Weights of a small GPT-style language model, trained from scratch on English Wikipedia: 5 heads of 64, learned residual scales.
Each number is 50 + 10 x the weight over the matrix's rms, rounded and kept within 0 to 99. Layers, rows and columns count from 0.

# layer 4 MLP up, 1280x320, rms 0.105, rows 637-691, columns 0-63
57 44 44 70 58 35 55 26 57 51 40 60 63 44 66 48 28 48 44 35 47 73 64 53 55 51 60 54 52 51 45 68 51 42 45 37 47 57 66 67 50 51 54 57 40 13 61 49 54 53 52 38 47 57 47 27 41 51 34 43 49 58 48 53
56 32 63 63 68 47 58 62 43 50 50 55 64 56 43 63 59 49 45 55 36 42 58 49 41 54 47 55 49 52 51 45 49 38 42 46 54 53 61 58 32 62 38 46 29 59 74 64 37 62 44 58 51 41 33 38 43 46 58 55 48 50 56 48
37 56 53 47 36 59 64 59 58 64 58 48 56 38 62 44 50 43 52 50 42 51 47 62 76 59 40 33 47 41 50 62 64 43 60 42 50 44 34 67 44 45 65 64 63 58 58 45 45 53 55 52 59 37 51 51 52 63 47 49 55 42 54 39
43 52 45 50 43 43 56 39 43 45 52 55 58 34 57 48 37 69 43 62 49 53 72 48 50 60 48 48 59 54 28 56 39 49 45 58 49 44 37 58 43 52 48 67 45 55 38 50 62 51 37 38 57 47 46 47 47 35 59 47 49 52 41 51
75 52 63 44 45 49 50 35 65 48 76 28 53 43 51 55 60 51 38 48 47 62 46 47 62 54 59 40 57 38 39 44 40 27 42 47 71 67 59 56 48 53 53 67 36 61 46 65 35 38 62 39 66 74 52 42 37 77 43 31 64 45 27 43
59 52 52 51 43 66 48 46 43 46 27 52 33 42 33 40 69 37 49 38 48 45 39 33 67 69 51 52 64 47 51 51 51 48 33 48 47 56 56 58 56 40 57 50 53 50 41 56 35 48 36 47 50 53 63 47 63 55 54 57 53 47 63 53
47 59 51 47 52 63 52 70 50 53 64 44 36 65 49 54 47 56 40 48 47 51 62 41 47 37 32 21 59 45 40 53 64 43 35 27 34 49 48 48 72 46 66 56 60 45 33 31 67 64 45 55 51 47 39 46 36 34 47 55 45 50 48 35
51 39 47 38 53 47 79 58 59 52 44 57 53 48 56 69 38 50 52 72 58 52 27 52 54 48 66 61 48 44 38 54 58 64 56 55 44 46 75 56 66 54 60 51 49 47 42 56 46 54 31 59 48 63 64 57 52 48 34 69 58 32 36 51
52 63 43 48 53 48 48 45 48 51 65 57 57 64 37 42 19 51 44 31 29 43 57 37 48 60 34 61 46 50 45 31 56 56 44 46 52 51 77 55 40 54 51 62 53 49 47 56 47 51 68 55 44 55 53 42 35 66 62 44 42 45 59 56
51 50 68 43 41 52 57 44 49 34 62 32 45 57 47 65 54 66 47 72 73 81 34 42 63 38 28 35 64 36 65 60 72 57 62 59 51 52 31 34 46 43 50 51 55 41 36 36 62 47 49 43 31 44 35 44 49 49 57 62 49 45 53 55
42 54 49 63 46 33 34 37 41 50 53 45 19 60 40 52 36 48 58 44 43 50 46 47 48 52 48 33 48 59 47 57 48 31 49 45 39 57 41 42 43 37 42 39 53 45 46 47 56 81 47 44 43 75 44 47 39 60 51 59 62 36 52 42
54 47 47 80 45 49 62 47 56 52 55 50 46 47 63 59 56 38 29 67 17 32 61 71 54 54 47 57 54 57 54 51 31 43 72 43 45 57 57 36 56 53 64 41 48 47 73 65 60 36 62 36 46 41 52 46 32 61 42 48 48 71 53 50
69 48 40 50 55 56 44 42 58 42 70 47 47 55 43 36 58 34 67 47 54 64 34 62 47 50 42 43 34 68 49 57 51 63 43 60 37 67 34 63 52 20 43 22 38 55 46 37 42 55 36 53 42 33 52 61 46 44 67 39 46 43 58 54
58 52 53 56 40 47 31 55 57 38 46 46 44 46 40 52 44 56 68 50 34 42 37 46 65 51 56 33 40 46 68 37 51 39 37 49 58 52 79 63 56 48 71 38 33 50 42 51 45 74 51 49 49 50 48 54 45 55 58 45 30 38 47 35
49 50 50 51 49 50 49 51 51 52 51 49 52 50 48 48 50 50 47 53 49 48 47 49 47 51 51 50 50 52 49 51 46 50 51 49 47 51 53 51 53 52 51 48 52 47 52 49 51 52 53 50 49 51 48 49 48 47 47 48 49 47 51 50
61 82 46 36 50 44 37 53 50 34 62 61 55 43 59 31 64 47 53 59 51 51 68 46 49 36 60 46 63 42 32 66 48 60 32 32 57 48 56 57 54 43 34 48 55 50 44 36 57 48 48 39 56 52 45 34 69 46 49 47 28 27 55 46
65 53 59 46 48 40 47 56 54 41 52 53 50 71 36 36 52 41 35 40 42 54 41 72 74 47 68 31 38 57 64 50 60 55 57 47 33 58 50 47 51 56 62 44 49 66 71 72 38 49 57 73 57 44 49 66 46 41 69 64 43 40 46 56
54 63 47 45 47 53 64 30 40 55 49 55 35 52 46 32 77 49 53 62 44 56 55 23 40 59 40 35 64 81 30 50 57 36 50 59 41 49 22 59 52 52 57 35 53 33 56 40 36 53 44 66 66 41 62 42 54 47 67 31 43 54 64 42
61 56 37 61 50 47 54 62 49 53 39 42 59 43 55 52 52 64 54 59 65 36 43 50 49 57 45 56 58 43 47 56 55 57 57 52 47 46 53 59 41 48 47 58 31 43 52 32 36 40 47 50 30 35 58 55 57 47 34 61 42 49 57 62
64 54 40 54 59 59 61 46 45 47 44 26 42 40 64 59 43 59 62 44 24 37 20 56 51 66 27 45 64 38 47 56 43 55 40 47 45 79 65 52 34 52 35 51 59 56 61 59 57 43 28 42 55 71 51 66 53 63 43 58 45 50 47 64
47 49 45 50 46 48 57 49 56 51 50 48 47 55 53 45 47 50 56 58 51 48 45 48 46 48 46 46 49 46 40 46 49 46 51 50 44 43 57 49 49 43 45 51 50 50 46 44 54 49 56 48 54 51 50 58 47 50 44 54 48 56 49 52
35 55 49 37 46 62 65 44 53 51 35 51 65 52 59 45 51 43 75 40 46 63 43 53 68 46 51 40 67 65 40 53 77 57 50 64 48 44 45 47 47 49 79 46 48 65 50 56 47 48 59 61 64 34 61 47 57 47 43 59 51 37 51 50
47 39 51 44 46 50 65 51 63 36 54 54 55 59 60 44 42 38 63 60 48 47 36 39 48 26 59 43 48 67 39 46 58 42 31 35 50 54 45 44 46 63 50 41 44 42 42 39 39 45 40 49 54 37 42 60 58 64 64 56 35 42 48 46
55 59 49 49 40 60 51 49 45 58 55 54 51 65 55 48 55 49 64 55 55 47 56 53 50 47 51 42 55 60 48 52 45 59 49 38 54 45 41 52 47 50 50 44 46 58 43 54 49 53 48 41 60 53 61 49 51 63 58 46 46 53 40 52
60 42 75 61 51 53 61 47 59 56 46 61 44 42 47 31 59 46 34 51 49 35 62 58 54 68 41 37 51 43 62 33 39 49 53 52 41 56 36 43 41 59 48 60 49 32 40 37 53 61 43 59 55 48 61 53 61 53 55 46 36 55 42 55
51 43 46 59 45 56 47 43 43 49 51 55 69 42 57 53 47 55 59 48 38 50 47 51 62 53 44 57 45 59 66 52 43 51 42 62 43 61 63 43 52 60 44 61 44 61 52 39 36 63 52 54 43 54 39 57 52 65 47 56 69 55 46 63
51 39 55 56 65 53 49 56 45 58 46 53 46 74 27 65 59 51 49 49 45 53 50 57 54 67 44 41 37 37 57 53 52 53 50 52 32 45 61 46 52 58 45 47 59 48 62 54 47 50 45 35 50 60 42 47 67 53 65 54 55 59 43 44
62 37 41 56 69 46 60 71 49 30 44 37 49 51 47 43 41 54 39 39 32 46 47 38 47 42 45 35 60 52 63 62 47 67 59 57 51 33 53 51 44 47 68 56 38 60 33 52 61 43 33 58 36 29 39 39 46 25 41 26 35 42 58 27
57 57 50 56 36 48 58 49 75 51 55 44 50 42 59 41 51 56 54 74 44 56 55 60 29 31 47 62 41 52 65 60 54 36 41 47 42 50 35 45 33 43 59 63 49 66 50 61 71 55 50 63 42 48 47 67 37 44 47 41 52 31 48 59
52 51 54 60 46 55 32 36 61 57 65 50 44 45 54 41 34 52 50 49 43 45 43 43 47 42 47 48 50 48 69 44 43 52 50 49 54 51 55 54 61 38 42 63 48 52 54 46 59 55 61 43 39 53 43 53 48 58 57 56 43 53 50 43
54 48 48 25 45 44 43 51 31 49 42 42 49 43 42 52 54 37 48 47 35 54 45 21 32 43 63 45 70 45 35 49 45 47 47 48 48 51 56 57 56 53 64 48 50 48 46 53 65 33 64 50 39 61 47 49 53 56 60 60 54 44 46 45
70 55 37 52 37 48 47 53 41 61 68 43 57 62 48 67 44 61 52 70 27 56 52 48 26 49 51 43 59 47 35 41 44 49 44 37 45 74 44 42 57 68 71 64 49 51 36 37 56 51 47 52 54 59 48 46 43 51 56 44 47 65 37 58
47 45 47 50 55 45 53 50 57 41 51 48 40 43 47 53 47 46 53 50 53 44 45 55 46 52 49 55 52 45 48 50 50 61 51 35 53 48 54 43 49 48 48 47 54 47 47 44 55 51 52 43 49 51 48 41 48 56 45 43 41 44 54 57
53 60 61 44 50 44 34 51 48 62 64 45 52 35 52 48 46 39 52 36 70 37 47 48 51 49 48 48 67 50 38 54 48 54 57 52 52 52 43 55 35 53 50 33 45 42 63 45 35 54 48 36 87 35 50 45 48 64 71 49 52 52 35 56
54 52 42 66 34 47 47 51 44 43 65 51 40 67 40 64 36 55 61 52 48 37 43 49 48 29 42 51 51 49 63 68 45 39 59 51 55 45 61 58 56 65 47 39 63 42 55 63 41 47 70 51 55 61 40 57 49 30 54 34 49 56 54 61
63 39 44 59 45 52 54 36 66 63 63 70 65 55 53 62 56 60 60 42 48 50 46 50 60 48 51 50 64 61 46 36 48 67 37 40 23 26 47 54 52 37 42 50 46 59 56 49 54 58 34 21 46 52 37 77 44 56 41 54 47 36 34 51
56 69 59 63 56 32 62 66 68 56 51 34 34 38 59 42 44 34 44 57 56 33 60 20 44 54 57 45 77 75 44 58 58 64 34 45 66 69 55 46 55 42 47 46 63 62 49 65 35 43 48 80 23 47 53 39 61 32 53 66 56 21 61 47
65 44 71 55 59 62 57 42 39 44 45 50 41 42 53 58 58 60 51 54 36 42 23 49 53 60 62 45 68 49 42 54 51 65 60 42 40 54 41 48 49 58 69 52 52 60 41 50 52 67 48 40 71 52 58 48 44 49 47 40 57 59 43 51
54 48 43 79 47 39 59 39 44 58 47 47 42 46 48 36 52 41 54 52 44 59 42 49 71 39 62 61 47 58 23 59 36 48 57 46 56 63 66 61 41 46 52 48 54 59 34 50 42 49 40 41 26 47 44 34 44 63 59 51 54 61 66 57
60 60 58 69 58 30 44 37 49 32 79 33 61 51 40 70 57 58 72 31 64 64 57 58 62 36 56 41 64 49 27 52 32 45 46 38 30 49 45 38 58 35 58 58 60 48 41 57 11 49 37 61 40 33 48 40 61 46 58 39 55 58 37 44
41 57 53 45 53 49 44 44 55 55 44 48 53 49 47 54 49 49 46 50 45 53 44 58 47 44 53 48 43 50 58 53 54 51 47 54 41 55 56 42 51 45 54 47 52 51 41 46 51 59 47 54 59 51 52 50 52 55 48 51 56 55 53 47
52 72 42 33 51 32 48 34 38 55 42 51 45 62 67 52 43 44 44 43 35 57 39 40 52 68 28 49 53 57 50 61 62 75 49 66 54 44 50 46 47 43 46 61 57 49 55 51 51 61 41 48 61 52 52 22 51 62 40 45 54 54 47 61
50 48 59 44 42 44 48 47 53 60 53 49 48 46 57 52 56 64 70 43 45 60 54 40 65 37 38 46 51 45 45 47 57 46 43 52 42 35 68 50 52 71 34 51 47 36 47 49 46 42 49 54 52 45 58 57 48 61 66 72 58 43 57 64
39 42 35 47 41 49 43 53 53 50 57 51 61 58 64 43 63 48 47 61 62 56 34 55 44 48 54 53 47 56 49 60 43 65 54 40 53 49 68 47 42 55 59 35 59 56 52 54 57 36 47 38 63 49 42 41 43 50 52 50 60 50 42 61
41 45 57 54 93 30 66 72 48 49 53 66 48 60 34 61 80 55 66 44 52 41 43 50 53 57 70 54 44 45 50 76 50 35 55 29 62 41 49 39 62 68 59 35 31 37 60 51 32 38 49 66 47 47 44 07 53 50 33 57 49 35 48 46
52 50 44 55 47 57 42 47 49 54 60 53 46 47 54 65 52 51 53 55 20 64 49 39 66 49 52 47 38 42 52 52 41 47 71 60 42 47 61 46 49 45 50 46 40 45 38 58 43 53 47 65 51 48 56 54 54 55 61 58 56 41 50 33
43 47 67 67 60 55 58 62 54 35 49 64 55 60 52 55 43 47 35 37 35 55 61 67 48 44 47 50 52 45 43 43 55 47 49 35 51 50 34 41 26 54 47 43 56 38 61 64 50 56 39 53 41 44 53 56 58 43 65 42 45 43 46 47
45 59 47 60 43 55 41 55 62 34 53 38 72 40 36 64 52 36 60 42 43 49 40 51 49 59 37 41 40 47 48 73 44 52 43 59 49 55 59 42 53 38 30 40 53 67 67 42 62 41 55 46 43 44 53 42 32 57 42 54 51 64 57 45
33 57 58 31 71 57 50 46 49 39 43 47 37 58 46 60 47 58 48 54 56 47 51 54 60 38 49 45 38 54 42 40 65 55 41 53 42 55 55 33 45 64 50 54 48 45 67 46 71 65 46 29 48 44 67 47 58 49 38 50 36 38 55 42
44 53 69 60 42 70 69 36 53 60 72 43 39 66 51 63 49 35 36 61 59 32 48 66 32 43 57 68 48 46 46 60 40 48 58 51 48 43 55 51 29 57 48 59 58 58 62 67 47 41 44 46 68 60 70 51 42 49 52 40 56 50 65 46
49 54 52 56 37 45 51 33 54 56 51 50 49 49 52 47 48 42 67 75 47 62 52 59 31 61 38 40 55 42 48 48 62 59 39 58 65 49 48 34 51 47 49 47 28 53 58 34 34 61 40 46 76 35 53 46 53 54 51 36 56 64 43 62
55 54 50 44 46 41 64 51 53 49 24 51 39 47 62 60 45 53 52 58 54 53 38 55 45 43 40 52 43 33 51 54 50 53 55 51 69 58 62 53 45 50 31 50 39 54 50 57 52 46 54 40 60 46 65 45 52 50 36 42 46 40 63 35
42 66 44 41 47 43 62 41 83 52 52 10 38 57 52 55 62 53 53 58 56 28 45 39 43 62 63 44 52 46 44 54 62 61 57 56 65 52 51 57 71 37 43 63 34 42 42 53 46 43 73 45 52 22 64 48 56 36 41 44 56 51 39 51
49 53 41 42 40 43 51 44 49 33 28 66 62 43 59 56 50 41 43 64 30 57 39 74 60 58 62 47 39 58 69 57 25 46 53 42 46 36 55 55 38 53 44 58 51 56 64 36 46 52 69 55 58 58 43 55 56 58 41 50 49 42 50 56
57 56 49 45 43 53 38 56 49 36 53 58 58 47 54 63 53 42 65 56 65 56 57 59 57 51 50 46 52 40 60 52 65 63 44 36 26 45 55 50 55 39 46 42 56 51 45 49 62 49 59 51 49 45 33 37 59 42 45 48 42 53 58 48
# layer 4 MLP down (transposed), 1280x320, rms 0.0383, rows 637-690, columns 0-63
61 47 48 57 58 49 46 30 67 55 42 60 43 49 55 33 57 46 66 56 49 62 57 61 35 53 55 45 66 43 56 33 46 44 46 38 47 55 48 32 59 32 65 50 43 35 64 52 41 56 62 39 43 42 40 40 47 72 58 50 55 49 68 38
53 45 32 60 61 60 36 54 49 59 54 65 60 62 50 49 72 54 55 40 41 57 52 40 45 33 36 47 52 50 59 42 37 28 50 53 47 61 74 50 43 43 51 25 37 27 61 53 45 53 53 39 66 44 37 44 52 48 67 62 52 60 60 59
51 46 46 47 48 58 60 56 64 67 48 46 63 53 50 46 43 37 47 36 47 48 50 35 33 56 58 53 41 58 52 54 51 54 57 47 52 39 53 61 61 53 63 60 51 52 47 41 56 45 54 48 50 52 43 42 53 57 51 44 31 37 50 55
59 55 50 59 29 56 50 41 50 47 49 62 47 46 49 60 39 49 58 53 55 53 72 66 55 50 55 38 42 82 51 43 57 35 45 40 54 49 46 65 41 47 30 50 56 40 45 42 48 33 44 44 49 42 44 40 44 55 61 58 44 59 56 58
44 40 69 69 51 56 36 69 69 46 85 44 56 73 71 61 39 50 71 37 61 45 69 57 45 52 41 41 36 28 63 49 52 23 48 43 49 25 51 56 46 38 36 68 22 53 46 64 59 65 43 42 66 43 40 36 60 60 55 31 58 55 50 52
34 64 35 31 51 62 33 56 41 48 54 65 27 53 46 66 58 42 30 53 53 46 41 53 60 47 53 50 61 44 48 45 55 31 47 45 50 33 44 42 58 46 49 46 51 51 50 40 49 38 48 56 44 46 55 58 56 59 45 67 56 64 44 29
50 28 26 39 52 65 54 61 55 55 31 41 32 45 58 38 41 46 40 29 58 73 54 32 48 44 45 34 47 48 48 50 58 55 61 44 68 41 52 52 39 46 64 55 34 62 43 43 59 47 61 45 55 69 50 47 69 50 55 44 61 38 48 58
37 50 59 38 48 52 47 34 52 44 48 42 41 64 37 46 49 42 49 58 47 59 46 50 49 43 66 42 48 50 57 48 80 51 58 40 61 52 53 55 46 44 51 50 51 49 56 45 46 49 51 29 48 43 62 64 48 34 49 53 52 36 57 63
38 55 49 54 50 47 55 57 47 70 61 68 47 57 45 29 32 53 64 44 28 65 47 43 69 61 68 71 36 30 61 41 57 48 49 59 45 55 59 39 58 48 45 46 34 61 38 69 31 46 60 44 44 46 40 67 59 40 52 46 37 65 33 70
55 42 49 55 44 50 38 60 59 62 16 51 43 33 41 59 44 57 51 40 65 56 61 41 50 48 30 58 45 36 57 47 56 51 50 37 48 45 49 36 47 49 65 43 40 57 46 37 56 48 36 43 41 44 32 39 56 46 55 36 41 55 54 51
42 46 54 50 61 49 36 39 54 47 52 40 28 55 62 47 66 66 48 44 40 40 36 52 48 54 87 48 38 57 54 55 44 37 40 38 52 35 49 42 74 41 59 51 56 37 58 44 43 39 62 48 75 44 59 51 45 54 54 37 57 44 47 49
60 57 50 65 52 60 55 46 67 63 50 63 43 41 33 63 54 48 38 65 45 37 66 48 42 58 53 48 56 50 52 49 48 54 47 55 45 37 53 58 63 55 63 32 48 59 64 61 64 30 53 49 60 49 57 43 46 53 40 37 38 60 48 43
51 42 34 43 50 50 53 46 45 58 45 46 56 59 61 40 56 46 52 49 45 46 45 53 35 49 57 51 49 56 54 58 46 74 48 50 38 38 50 42 47 54 50 61 57 60 42 61 52 58 58 64 55 41 49 47 56 56 61 41 59 42 51 45
48 55 56 43 51 54 59 42 46 40 55 44 53 52 47 47 43 64 62 58 49 54 48 48 52 48 72 50 51 61 70 63 43 47 37 65 43 58 46 67 54 39 57 44 43 45 36 61 54 47 48 52 59 66 43 48 57 45 42 45 42 54 40 46
48 50 49 50 51 49 51 49 48 53 50 51 49 52 50 50 49 51 52 49 48 50 50 53 52 49 52 49 48 50 51 50 49 49 48 53 50 50 52 52 48 51 47 48 50 51 49 50 50 48 50 50 51 49 48 48 49 51 49 52 48 52 53 49
31 60 50 60 55 53 54 66 39 41 54 57 53 53 31 42 49 62 39 52 62 53 59 45 48 53 72 47 42 56 48 43 36 52 33 36 56 58 57 57 52 58 62 49 49 30 43 55 21 33 72 36 33 46 61 46 63 75 41 37 52 41 43 47
45 67 55 49 31 57 53 59 48 57 32 73 59 54 52 51 51 64 56 71 55 72 53 48 49 55 51 58 76 42 33 30 54 62 57 50 84 49 53 49 37 56 53 59 40 21 41 48 61 65 33 34 44 56 44 33 72 52 44 47 41 57 40 49
53 64 45 46 51 59 67 42 55 38 49 47 60 37 46 40 53 48 56 44 66 41 61 47 54 76 41 40 59 50 31 44 40 45 50 48 58 55 53 39 39 56 58 37 57 49 60 50 49 55 62 28 73 56 65 46 60 55 57 53 63 46 47 47
37 37 59 42 32 63 48 54 59 28 38 43 71 41 53 59 43 56 55 44 42 40 50 40 47 70 58 38 50 58 37 45 45 41 48 44 45 56 50 50 42 56 60 54 44 39 67 55 47 59 64 40 43 44 51 44 50 50 56 49 60 35 45 53
54 61 33 37 59 55 51 73 66 55 40 57 40 68 31 62 60 39 52 32 56 30 42 61 56 34 43 42 51 43 71 47 48 35 67 71 49 52 70 50 56 53 75 64 65 58 73 52 56 60 44 61 53 47 42 44 50 18 25 35 43 28 52 51
54 51 52 53 45 49 56 48 52 47 50 49 51 51 53 37 46 52 46 58 44 53 52 48 46 47 54 50 50 48 49 51 48 49 49 51 45 47 60 50 49 50 44 55 57 51 48 39 47 50 51 51 54 46 49 48 49 48 51 52 55 54 55 50
43 56 42 34 39 59 51 49 44 60 35 65 60 34 57 33 47 40 49 57 63 64 57 47 49 53 70 49 56 65 48 53 25 50 40 59 40 35 50 51 42 59 43 31 47 54 41 51 30 42 45 60 49 76 66 60 58 40 48 75 70 60 28 60
62 37 68 35 45 63 48 68 48 67 56 42 47 46 65 35 39 66 64 46 50 60 59 46 42 55 66 47 41 61 34 54 46 60 48 28 44 42 47 57 67 69 70 58 44 45 48 48 40 47 56 45 57 32 61 38 55 48 50 50 50 54 61 53
49 41 44 47 42 55 56 51 50 51 49 42 47 46 48 61 46 51 52 48 55 41 52 51 54 41 42 45 60 61 51 52 60 47 42 50 48 48 54 54 58 60 57 49 47 57 48 55 50 55 41 49 39 47 47 51 53 53 54 50 52 44 44 57
44 56 28 59 29 53 60 26 39 41 44 53 21 46 43 70 45 65 75 51 57 43 53 60 48 53 31 59 56 59 52 31 39 49 54 51 47 63 52 55 58 75 45 38 43 23 36 53 65 42 66 56 58 56 59 46 66 57 47 36 59 36 61 36
48 44 59 43 62 52 69 55 61 40 62 50 66 55 57 42 46 57 61 57 62 54 46 71 60 51 52 59 59 49 41 57 56 53 50 42 57 49 62 49 51 45 36 60 42 47 54 58 47 64 47 28 49 56 45 44 47 30 38 49 35 36 51 43
68 40 49 68 63 34 37 51 54 53 62 49 27 48 43 44 41 58 48 53 48 71 55 45 31 69 36 49 43 52 53 63 44 45 42 55 74 33 56 46 41 49 51 50 55 35 59 40 40 33 65 47 57 46 49 57 41 57 40 58 46 49 51 51
42 34 44 60 45 44 59 64 33 58 72 53 52 66 49 54 66 43 72 42 47 48 59 47 55 25 46 48 57 67 40 36 40 26 40 53 61 67 62 56 60 39 39 42 40 59 49 52 33 56 36 58 55 48 51 55 56 60 39 50 42 39 74 54
26 62 56 47 44 53 56 41 71 56 56 54 63 41 44 45 57 50 52 83 40 62 51 59 39 53 65 58 54 45 65 47 39 47 30 65 38 37 59 57 43 47 48 57 43 50 54 54 63 45 50 61 47 45 52 54 55 51 49 63 41 61 44 53
45 45 61 50 45 44 42 50 40 46 48 62 54 54 59 50 31 32 49 45 41 47 21 45 38 65 55 64 35 39 44 49 37 31 36 65 45 45 42 50 33 39 51 72 49 57 53 24 56 59 64 48 59 46 50 66 47 40 51 40 45 52 50 59
42 38 49 48 45 54 46 58 42 47 61 51 65 64 54 54 32 36 52 33 32 43 48 42 62 40 93 57 62 48 52 51 40 44 51 49 56 44 52 57 51 35 52 57 50 50 66 57 49 52 59 35 43 68 50 43 36 49 46 52 61 53 60 52
52 56 58 43 57 45 32 51 65 46 28 42 53 46 46 40 31 56 40 44 57 50 46 50 42 61 57 34 48 45 55 65 72 50 56 52 36 49 50 58 51 58 56 55 52 69 31 42 24 40 55 46 37 56 52 48 73 47 49 61 51 52 54 47
48 53 41 49 55 45 56 52 47 50 43 58 50 55 59 61 48 49 50 51 59 42 41 54 42 51 61 46 47 55 51 43 56 53 48 44 46 57 50 51 62 51 46 49 50 42 45 58 60 48 51 51 55 57 53 37 45 50 48 49 35 42 58 51
37 43 64 31 31 36 31 36 48 41 45 34 40 49 45 30 73 37 39 33 35 67 38 26 46 49 28 25 35 42 54 35 54 47 54 51 65 46 45 37 45 53 45 41 69 47 62 54 49 48 60 51 69 40 54 27 42 39 59 57 62 45 36 34
49 52 47 61 61 56 43 67 42 49 54 65 47 56 51 37 36 41 39 47 38 47 39 54 55 55 67 49 65 50 45 62 51 53 52 65 66 54 64 56 64 52 58 36 45 58 56 49 60 42 63 55 55 59 48 52 66 41 60 42 52 45 45 49
54 33 54 53 48 45 52 48 66 63 38 51 49 65 39 38 48 34 34 62 62 42 51 57 34 48 40 46 71 54 62 41 52 66 55 42 35 48 43 55 54 29 51 55 49 48 62 53 53 39 41 49 51 35 60 53 45 48 61 45 45 32 59 50
64 50 55 44 61 42 17 78 50 55 34 61 65 41 49 46 48 40 45 55 52 45 52 46 47 49 41 42 55 24 31 50 46 51 60 46 67 52 66 65 43 29 60 44 51 47 37 52 55 61 49 44 61 39 45 44 51 57 58 38 49 39 44 51
62 52 55 42 39 52 26 64 51 37 45 61 39 46 54 52 53 46 43 54 39 49 45 46 53 39 55 63 61 58 37 50 48 38 49 55 44 83 60 45 45 27 35 51 54 46 30 37 50 45 41 44 59 58 52 52 42 61 57 44 38 59 53 45
54 55 40 59 35 67 47 39 41 49 37 42 42 57 45 47 56 52 50 62 36 38 54 60 62 30 75 47 51 58 34 36 40 54 48 70 44 48 60 67 43 44 57 49 35 63 52 45 47 41 32 26 50 46 52 38 55 52 66 60 50 56 47 54
33 55 16 53 39 47 32 62 56 54 56 83 44 46 39 60 60 34 74 46 51 64 69 31 64 51 90 57 58 51 59 52 37 39 56 55 34 50 39 22 60 40 36 54 54 56 68 45 40 47 62 71 37 31 61 40 41 48 71 40 58 48 43 21
56 49 44 51 60 44 52 49 47 53 48 37 47 48 48 49 50 52 44 52 52 51 54 50 53 53 61 48 46 47 55 51 45 56 43 63 50 48 49 43 48 44 45 45 43 50 48 54 51 47 49 51 55 55 40 59 51 50 49 51 54 57 48 49
39 72 32 54 75 53 33 43 36 61 66 64 61 43 63 54 40 50 55 62 62 64 39 58 44 59 38 70 65 63 51 55 53 52 39 63 56 55 80 67 42 39 32 54 64 66 72 45 55 61 41 42 60 54 54 52 64 42 35 43 57 56 46 62
44 35 55 48 47 36 60 41 51 49 52 65 63 71 49 48 55 47 49 69 53 36 62 52 58 50 66 43 51 52 36 35 70 51 61 50 57 42 61 50 50 42 52 51 39 51 58 66 47 43 29 58 64 50 53 52 54 48 44 53 57 44 54 38
41 42 42 49 41 44 59 57 47 38 41 60 53 39 62 33 48 51 50 54 57 28 47 54 53 54 57 46 52 57 59 56 36 42 39 50 43 68 54 55 58 52 59 63 54 53 49 63 56 41 38 38 72 46 46 49 42 62 49 49 51 29 55 27
47 30 44 49 64 51 71 49 57 43 31 31 41 59 54 40 45 43 59 56 42 77 61 34 64 44 35 51 52 59 71 68 45 46 61 59 49 56 53 56 47 58 29 47 28 36 46 44 65 45 39 57 53 61 38 50 72 41 45 33 39 42 56 54
62 50 53 42 54 64 54 55 52 58 55 47 58 34 47 68 44 48 44 60 38 63 62 57 53 55 71 36 49 25 56 52 58 38 54 77 45 75 51 48 50 43 49 56 35 57 45 43 44 55 58 52 55 37 50 52 50 67 55 39 30 51 50 54
32 45 62 53 77 52 54 50 57 50 54 69 53 64 52 41 43 31 26 43 39 48 63 44 55 41 61 42 40 55 51 43 46 40 53 51 37 30 54 46 51 60 44 61 63 66 51 53 48 45 62 39 54 74 44 66 57 47 56 52 41 53 48 51
43 68 24 50 49 42 66 46 48 53 49 47 43 50 63 26 60 65 42 51 54 70 53 35 73 34 31 45 41 21 42 59 40 59 56 55 48 49 41 61 52 62 65 47 48 61 71 57 67 43 48 46 66 51 41 41 32 67 49 40 57 59 38 44
58 67 53 46 44 44 43 44 53 33 36 46 49 42 41 44 47 57 57 45 55 43 41 42 45 43 36 51 40 56 46 47 54 56 30 60 59 62 50 38 41 51 56 46 35 44 56 55 69 59 55 45 56 40 50 53 57 58 53 60 30 31 52 71
42 59 36 68 42 39 55 33 66 61 49 44 66 32 40 61 43 49 14 51 59 37 72 47 62 44 54 46 43 55 47 36 54 36 48 53 57 57 66 57 63 50 53 29 31 66 51 49 43 27 45 60 26 37 46 26 65 62 36 42 38 36 38 58
42 49 50 46 52 57 60 55 40 39 40 45 36 43 54 32 58 45 44 49 52 65 27 30 36 37 51 46 52 48 76 48 49 65 59 27 34 48 62 40 59 40 48 51 64 42 54 41 60 54 56 60 57 53 37 33 59 40 33 33 38 54 49 47
44 46 57 56 46 33 53 33 62 64 56 43 38 44 50 58 47 53 40 61 48 46 40 54 49 52 35 39 39 56 60 51 58 60 63 61 50 60 59 51 56 50 39 65 47 66 44 57 45 37 62 44 53 59 46 33 45 55 53 43 45 48 57 51
33 60 53 64 42 57 33 42 71 47 64 50 48 64 54 60 44 55 31 45 65 52 58 45 53 48 70 53 42 55 39 57 45 52 33 58 59 48 46 51 47 31 55 45 49 44 51 57 41 55 57 47 51 40 46 52 64 35 39 35 65 26 37 58
59 19 47 65 56 51 69 61 40 44 52 47 29 54 58 65 63 49 43 45 36 55 46 38 48 47 66 64 46 48 42 51 33 38 50 44 51 56 37 55 52 55 40 54 55 50 44 48 35 59 47 54 46 58 44 38 35 58 45 55 36 44 48 42